python train.py --num_hidden_layers=26 --hidden_size=256 --num_attention_heads=8 --num_key_value_heads=4 --head_dim=32 --intermediate_size=512 --vocab_size=7337 --hidden_act="swiglu" --norm="layernorm" --norm_place="pre" --norm_eps=1e-05 --positions="rope" --rope_theta=500000.0 --rope_fraction=1.0 --qk_norm=true --attn_scale=0.177 --bias="none" --tie_word_embeddings=true --parallel_block=false --init="normal" --init_std_qkv=0.0239 --init_std_o=0.0 --init_std_up=0.0239 --init_std_down=0.0 --optimizer="muon_variant" --learning_rate=0.0127 --lr_mult_o=2.0 --beta1=0.95 --lr_head=0.0117 --warmup_steps=0 --schedule="wsd" --decay_fraction=0.414 --decay_shape="linear" --final_lr_fraction=0.0 --batch_tokens=65536 --max_seq_len=256 --doc_mask=true --train_tokens=351300000 --max_steps=5361 --dataset="wikipedia_en"
Each number is 128 + 24 x the weight over its row's rms, rounded and kept within 0 to 255. Layers, rows and columns count from 0. Numbers have three digits each. The size before them is the row's rms in percent of the matrix's.

# layer 20 MLP up, 512x256, rms 0.171, rows 270-320, columns 128-255
108:145120143122102138099150121109150070075155116124131137172143096119152148141161140104129129146145105077107132142104105130154129140154135150150148177132108147098119120165141151103132128160147101078117126126169157093148127105117127144115107131114063125108118123128170112129085138134123114126155095124113105099106133094081143102134102119131128125170108147144117125155146100154154137139143
101:117115120117133123061166172145116129109126099150173118089128109126140155154095160110117151155131057123108087148145170126164148159123104157095137113153147157132160128117115143134142105147141139167093072147123136098128104143150106145088085113148156123123087153142129117167113138109079137134164127118110141091138096121139150105112137134121127113140134098132136162175120116100089158122131
099:176118125137143132138111118119173141074149121095122102145131187048153071142092134134130105103157150094119119103099143148147136116139104105107143134134141129120141161121101160117124153171154136112122083139120153131157126130123145147167097102147114123131149160125156114155128115133114180189125108098110098140134141100136139116162149195165143126101142164125135117137166106113149088150102
101:122129135122098126140118113138110115081113153108110144086093133096134080164168125143160075119145126108106121161132116111116100149101138149080114168120126091110108137137142149151159183136114107106113123131106111143142097121148120125129120145152082107127149182146125144163120157152084119100130135187105153106131122076133158154100102076079136135127141141095130122181088085105132167133130
100:145133166127131153162148124090134140109155097128152142150129090154139152075102125124149141127132151089131113139096118119132116112108101144121131105073105145121186154143089105102129121121175136144115154121133123093096133128163164144118153122114124085120144089126154123117135154131143143153138089102156142136150103082111139132106119133121103083118137105164131157128129096124081092141139
095:162112113137155128094121142047120129119130164141118157147149168160123122124086123100132117164100108126112125108162101158132104103118119133143163142127121088111126154185145132139148096158127137136151064107104138104115118120122155126163133120106156140137156133127093123082134143123146138128144162118134128074163108079121147130095139161162105159115136095153151136129111108131135130126086
100:126152131149148106129183124113077142106150135115131111115187130130174145125129112115129102068159156117125141093103126117131122137110132120104086119111132137117151104166106124114168147129105139133098096168112130136154125105145087123130119136135122088110115129122138157145098147086130131142164180135113160117125119140085124160134149130179115089171102122170121132105150125139125164140125
102:110118125125110127094131092127049123127129144098164132167138140137139113107108058076115130126078150128093100130170152104137124112111158142133129096152135160140127132138111101113114126107105096150130140143132141136138110149146103128118147122113097147119158136072135111165132113120093142141107097137116116118133133138122108152147134130136197148177076136131135089148143139110130143127149
103:142118122143095109114120118113134144112152105124156097095155138084134128121138110147111121110162162081119130118130160109121139115090144105168195131124123088121124128169101104101162121145120167133100124136136110118098117106099131149176131078121088107131139139161095121121102111148133089146118129123184133156146091153129169130167096086141100142180120102137132137085125148170154072163107
101:110108131136169148130134113120122115119137107140142145131144094088115119093127137129150137141145114164125099154143121149123103117129109152168155137083120088111132103159180124141104182083166086117065166116100119135163118111127131103135160096137105126135112120109178189138164109112131116104146138096120123119131149124100115135103110119126143124137111106117118168128117129159154141123186
096:110125090085170157086130091170150150130151121124167126109133135136119123114125154109141107145123121120127160151114130149158175085142152142101106129116146082142109130180088118124129094078119147114127125178145138075062133127102122146137123135119143137157090153135121128128095126110106157165143095136102111129147141110156140176115159148124188114144108143139115105079142194150127175133115
109:100145149110124130126137124129077119112119123113188141129085120133112166146132144112181108155151088148135112128113105160142167086098150120123146167145136088116146177146136153180130114150081091111126132118136142120153136129130142148152143133154154128128151143130165109092105103104133131124098086095112108119128145163133117105130113133128117119127163115114162131150095151081102112133147
093:141162151107139148102123148130114141159139148115131097120160121157144131134128103101130130203163138109125146154113122135176075153119140091124104119161132126097126097102133127132115102175170125085102144125102135149090099126136183086092128113132130110150119130115150113111124126115105151105164108157123129167108130129152144148106149150179178182124098125089169132151135126118145072093128
094:110150117136141152112123129148096110109160112107168120170129109154129080134116098140151149114090140124069110133126099085151142152127129148098140113119127091104161142138145125142113141145127065112123120136115135132122133090130131118140135162114136123128138134099142110129128188160135106136120147156136120132138147117121152106179145135148143163090097147130101101148139147083119096090114
103:171108137116138146146125125161145122109101136164091154147120113127146130108123133127157087181116117133156109170133111101128103130111110113074125099088116141157104119175163169142149176120118141125157121146080106127141112096084144076174086125176102135173080139138103101155115154119114131119122128083162071144157113123147133127099139133183151084107137135089127140158140135084109146153115
101:112129179113115164138111110119159131129144135109111111165131109122114171088112099115137093110114116128112102158151149107136113105137169115112125122094149106114105156133118090125127113117120138145105115118080102120127139125125120129117067137177150085147152128084126112131119145149117101101110098103153108115109142092130179090135109119154122141171066133129153093151181115101122077156146
100:109137095077094136112121133110135131142111149122120131143095121104129167124112116095112095116171148127117109135146111107157148130131081158084164112126115146094140127082128159152144139121153162130140108090148157106164121100118155124089134130092146112155128135127114146127111115119141148122098141113098118108148110135194132139108145063131130108100187140130137149150132140109122119144103
104:147164090150137162090148104157158121121144114119110146131156116145116145155115130092112093101146157106140127164100169145111146150129099146071124151174135098136171128165117192162139068125120154123080094119127134111096099147160094118175109116141121146068082169161118114151111156169148126138124159133090147138157145092133135133103140135132123158158128119095130128118116131135133102112117
104:156147123134123138080147142127107154143104154095097121137100160176110170112143176117153159146096119135142132116132139070139088124139135115158144095089116114146104175113100105130148126095164123124121187103107138148125136124142091092125120147122129139126112161131132129166110096141123131101161121138141114134131186127126128094112153087126200150093144122134103119121093128099138101132152
100:108153125114092127140157119150100116124120089071136150126081115091135114131122124137098145138137122153085117162130135096091140136128117136094124152129094093127141144100162132129160138117137087086153138131156143162120144107128090131089115102110111149144174153139154158120140105145110121161090149138094151156098113185098116149134136157121131132145111152111135081136116129065121155113121
098:105133052156086119155112170115141140112119096105080126134112102122134166108146147158144123160078158174100122172149147149127131109079121122144150127136097170128090133165134144161087144118142123129175125131119132144111116152131196135137104112145170162107125126169130105118094116140169142121135111133078157099121111110107099127110138109138156143148148100131121146143127130164144136097117
095:119101132133079143092149168106148124124147147144111087127100085170138104141146104103090124178113143124148114086156134115148107149106109134136116134094126166174128117123131143168140139142152121122128135111129109103174135105154163141200126152125118104112149160159159123067108143144143078094132100107160110133134110112137129143162097120145118150158127125112123161125120124127116092147102
105:126098150125154115152159162099149096160132112105148105139134119106118106136147115157133117094113123154091118126129129171141137131118119111135165165111128144122150189089116115123133144158152154076098143120140158164107140136139123112166150135104139112174122119135137137120125102148117119085130184091154075129082100111153100114128160124134141120119134143086108169171117146118119106158150
090:079151114132125152135131155128109080115138147120102128110108125095101164132154139139141135128135156128146135097146160137119100149099138095150113142078130126122102121107168154137132096158057155122123144108111131134145161094167128122132129164110151151133148156131124128109131147093082087116109101137190106124137174143129118144072110111144150140118163114177091143125119115130185132110128
099:074106111133102114126106079117114166178133191114106127099095165136172104111129114109134126106126131138117113144100121111134161112106135088130127105074146116140139159126108105150156121118184148171118142162147121158168103144154156103160106129177106140108125149107144122152133099116102141122170142155152114122152106159105101113111073129141178143105099148112101140139115133116086160153145
104:137164131148132145097135154137114097111149119143139173111119107094133096110128115112176102182160118115114165121119148081110132067094113140143103129130144170101170150154128131138149129149141119147121134143168104149095128113114086150077128139115100166092132122144163144170137086092107120163136162127116137062152104109124091155144141188107093135188139083100120141120099113131080139086095
100:073160102118133168116130091105088146134142170106140146103126075115159099150109125115171105128109106091145141095080149126127142145168186161113097137106134169077149142106137080163135131113148131117156160118153152114081109125106132160123129145124122138125108119143090150101112122157097099083115142131096116124154134093110128145194094095150140070172129111166141140111126156176099169066132
097:169135167124126155136112105105136126127137137152095145109154126175129077152155124113146143085148130131120087128132131056128150128098127098146146122142081098123149163169127126145125110158094166113128105169131145129125156141162130137169114112160078109076142109144114138129152145152143079149093134113133136160096157100134190097111160137142149143107123100079100131111150080132121133130134
099:109140145128106098152144126073148101116100127181160092121155142139171124103163112105165111128146128106057160132125130115109174127159154128113169126113102149129103127105128126099112114154150137163133130115137153129115132095101092137110157111179172121087109086117134142138154124076174127102156118116126140135151081115106143110115118132147162157094106128155164109117114146216121145145124
097:173141136139128121145105100094141102133118103148146103133125158117100128117110181084135124104089139108138088130169165151112143121091141079089126138117134118108140179130161123169111132104146171142136106124139092099139108141153117151111134135141117130157186145098089101148110097128116094106090126150093075159147106140139217130142145094134085104098125121134113089122119134106112166112130
098:129144130130129130112152156148125149120144116108081111113159156157117092108142155177118130183141143093116112160138151134111111148094146124125140109161140145101138126176131138129177118114113150151135085150100101102145154139114148115125194167128109137136113132161125145152119111118166164143144115153115109102143145108152114147120139144153106165147154152161155160147152113180107099130126
104:110107181160137107158140169141148125088136112141141158140131105086104123132122173125091115132149071161075114135146062135121124182096176098147053096112145096165157156119110148136116080130103128151141148145133132084134121155081095144126132111137130147162129139124127149172101152144149157119123126126127151141118118157095106120122149137150097119146115148111151167159129181168124119089156
100:112161096088121112109133138095123138114140174128103083182138127119142127139148096155122122127135140091168089160136121123122113120149139144195106140110127124127105130181131127125128115171131090118148122117131095135144168131108186097073123119119179129165162127132144142177171103155200104114098121126126156165141106099124147106085112150115150094138146089127169123086093139104088124125121
099:149139090143146135086140148086139127112166119080084088122144106060088150128156098098153093090150116191113154167123121098144113125130127134102137138150134126101124129115118113133089149119139145157145095146121098117182136133107144160133126114108162150099156158113094092124079142152117158159095143116122124140143104082141111150117148145141130075148177125118165152106145133143134157129157
100:164145158113167116097129118169138129134146129110137187151122150112118128134116115117153127145139136139178122153130096127126121126160073112118141113131128130122131126146144121163100125139130121140147073113152116105109144126103081168175120128119136130140104122155109168132126108135083088162100162156114113102160122151117147111120158151134114144139135111095135189140116150147125093096139
097:088143106135152165133130109114148123147125107138165095171125153116130145122121144137122173171119111156144132104111134123101118156097111149113108116134109139079140088168159112094095115103148131149108163111124123119136127113125145124151122117131170111132108142128174096130105151095140141132107138129127113154123119091142132125084120143160153088140134120139117084138103135113097137151113
093:137124155109141125130145102107152151165129156139144096146135112158138138107122114089120085107082117136111123151137143144129066101103150101140153138129145076141130147109132151108146164153081202136097135118104169113118126095143126099119110121137121151135104096152129088186098096149125113106073149124136116114126098089123172122109100102136078126133117145125161108200101133116131115143169
108:126133132163139125142138117154102156146151169161141069176126108096162088133100125134140119134116093148109172147121134125155138144120125169153117155101103124103129111173112137107113125126146171104106071107096131178141095122121133126116135147132157103112110133134096148147105136130150120129100121142119139146155150170108110132131051135095170132096164102152167135119124144124169125093114
106:141151180122169139087114121142092107142109123118110052131137106119133098116119073115121143113118163112121113128127171156104121112148092133090143110125130098174174160131113141116122083123127149104120147133102151171120115094093101112130128099102099130148149104141162084108125113153117157128102151134167131113106116093169113104154123119123128090124150146134130114121121153200140133126140
098:095158147127137148099087127115120158136125146120157116142143133132120115114087128093142119119142140171140139146076119082110128174143135164131109137110082081160123162152136135120188136140113086128099137125177119151152109119094157129138120118103170139152143068117130094127115121145101130144127138163105158101140163140081126153155101121143095136127093102133145117134115172136126079094138
110:117101134135168091129163100125092123105110148132113145132146165147103117123140163095115111127104123093096160159138174130108129156122103111151136064095081138123137155150090136112136134116134124090125149123112149145141145156094154108141110143099148180133166126154139166131095137166108115117147119104112188120109124104125170088176144108139106113109123149099144150135134079121161116107098
101:143107166152124141168129108117145112163136138114137136153121108127144169139087181100111133140090077135128143174126108177159133107131116122132136114105151093093113145137144080079102108122124093147106111095095139119130129150171095126134060161145132122141152153113140105140132153156128136112115119109104150090154139100130102127135155150141180098145144144165152102093117143151154103146114
106:141122105144137132110140121107099128177133117182130122136074119160163126162126131099169109119140138115154099124133177174125165113086140157137101152089147107137098093169130148125067152106133148114085141113146088173136098120136115162062159103106120135146100202116139145110129145099145178108145153089137142133152091134087111112141132129109147171142132091158137093108135117155128152117164
109:180123130113112138137127124144131095150180129141131123110119115137098152124148110138139143164173168156110064123158119155167142124101157120121127160066135122128113134135113137150120085079127118153157161111063112124119115129146093117165108127166144156143145167123126119113127117123105104138113101103114113131139173099171059125094121119150164153175143120112107160146183087127135150078138
096:150156094104131110135112156133105177164136132109128078126108145111130163121118070090120109147123119131124147069129115090141170145142130137155092170119153134131132202133107123184095131114168126134106120124127122130110132175138145138115125131118191145138097146133097126134111151119113130136155123120106110148123117122135122142113111183106135177097100104117107124117141146086137139091160
101:164175149165135143168154133142158126147145141076159114089125122119153166095172115125146141127113103145119105173155114105124138182145124121158111120144117147123124090150139160118187112105121103119161089099128091132151097170134121120119139133139163078143136109116125149217134117135119139135128141131142160123166104056095127167147130180139152115142099138166106084103134078109148172134123
100:134111053187135135125123130169128163118132137113145111127147097144146115131138113136117135098129163047120110112137139137161116127151162132122114150182114130086110115088129179100141116151155091164146108164120132115132163135134102099125153134105120127135126169117102096112085181126131113126123090121117133142136123159132126134088141107124133148125104088106116117191160088151152127157111
092:144120125102136120125142117130138091177084126081129139179158174105068144141137110127152086166144122115089108205094109133125132167129145131141132088115117141172130092123118129111125122169135151137154126205141149149082106108100122095095125134120128133148095145111136111166168117142120119116135097081111123185115138136141126148119143165108120138114121103120139118131103114151146102149160
094:162121121102117075109158131158109079116160125086125141161124091091140124146118113125113139116124118139131140080121126100162132119137114140107163145130055118101154128141169109118119146115161093160135115130128122163149120137123139120150150124142150144169116127076131115069084140117147097123125122149151145111118126133133146122119144104134118119131131130124139193132134196143147108118132
102:124148098145134065145170146110114144113128117128165108099091131159150114123147115181142142138120116132108156136133055130134108130086095106141124147116093160112085116136087165146105127107108135151175173174130140142142136113143137118119128134118143131137127108120152112117089100122099192127147104160151121102097110154176134135150139172138109117124106129121149118167134072113139153121124
100:138138137126122131101127098159087193122145118082093065118133155158157101135117143108140124115122165105135178125131158128171077148154144102148114118114136152141116095151147124134136154122087130080117137127120114117085156111116149165132130130143160124147079115134081191117152152134164117128117138153121133132156160154112108108094120086150159135158121147121137138108107121126118161125139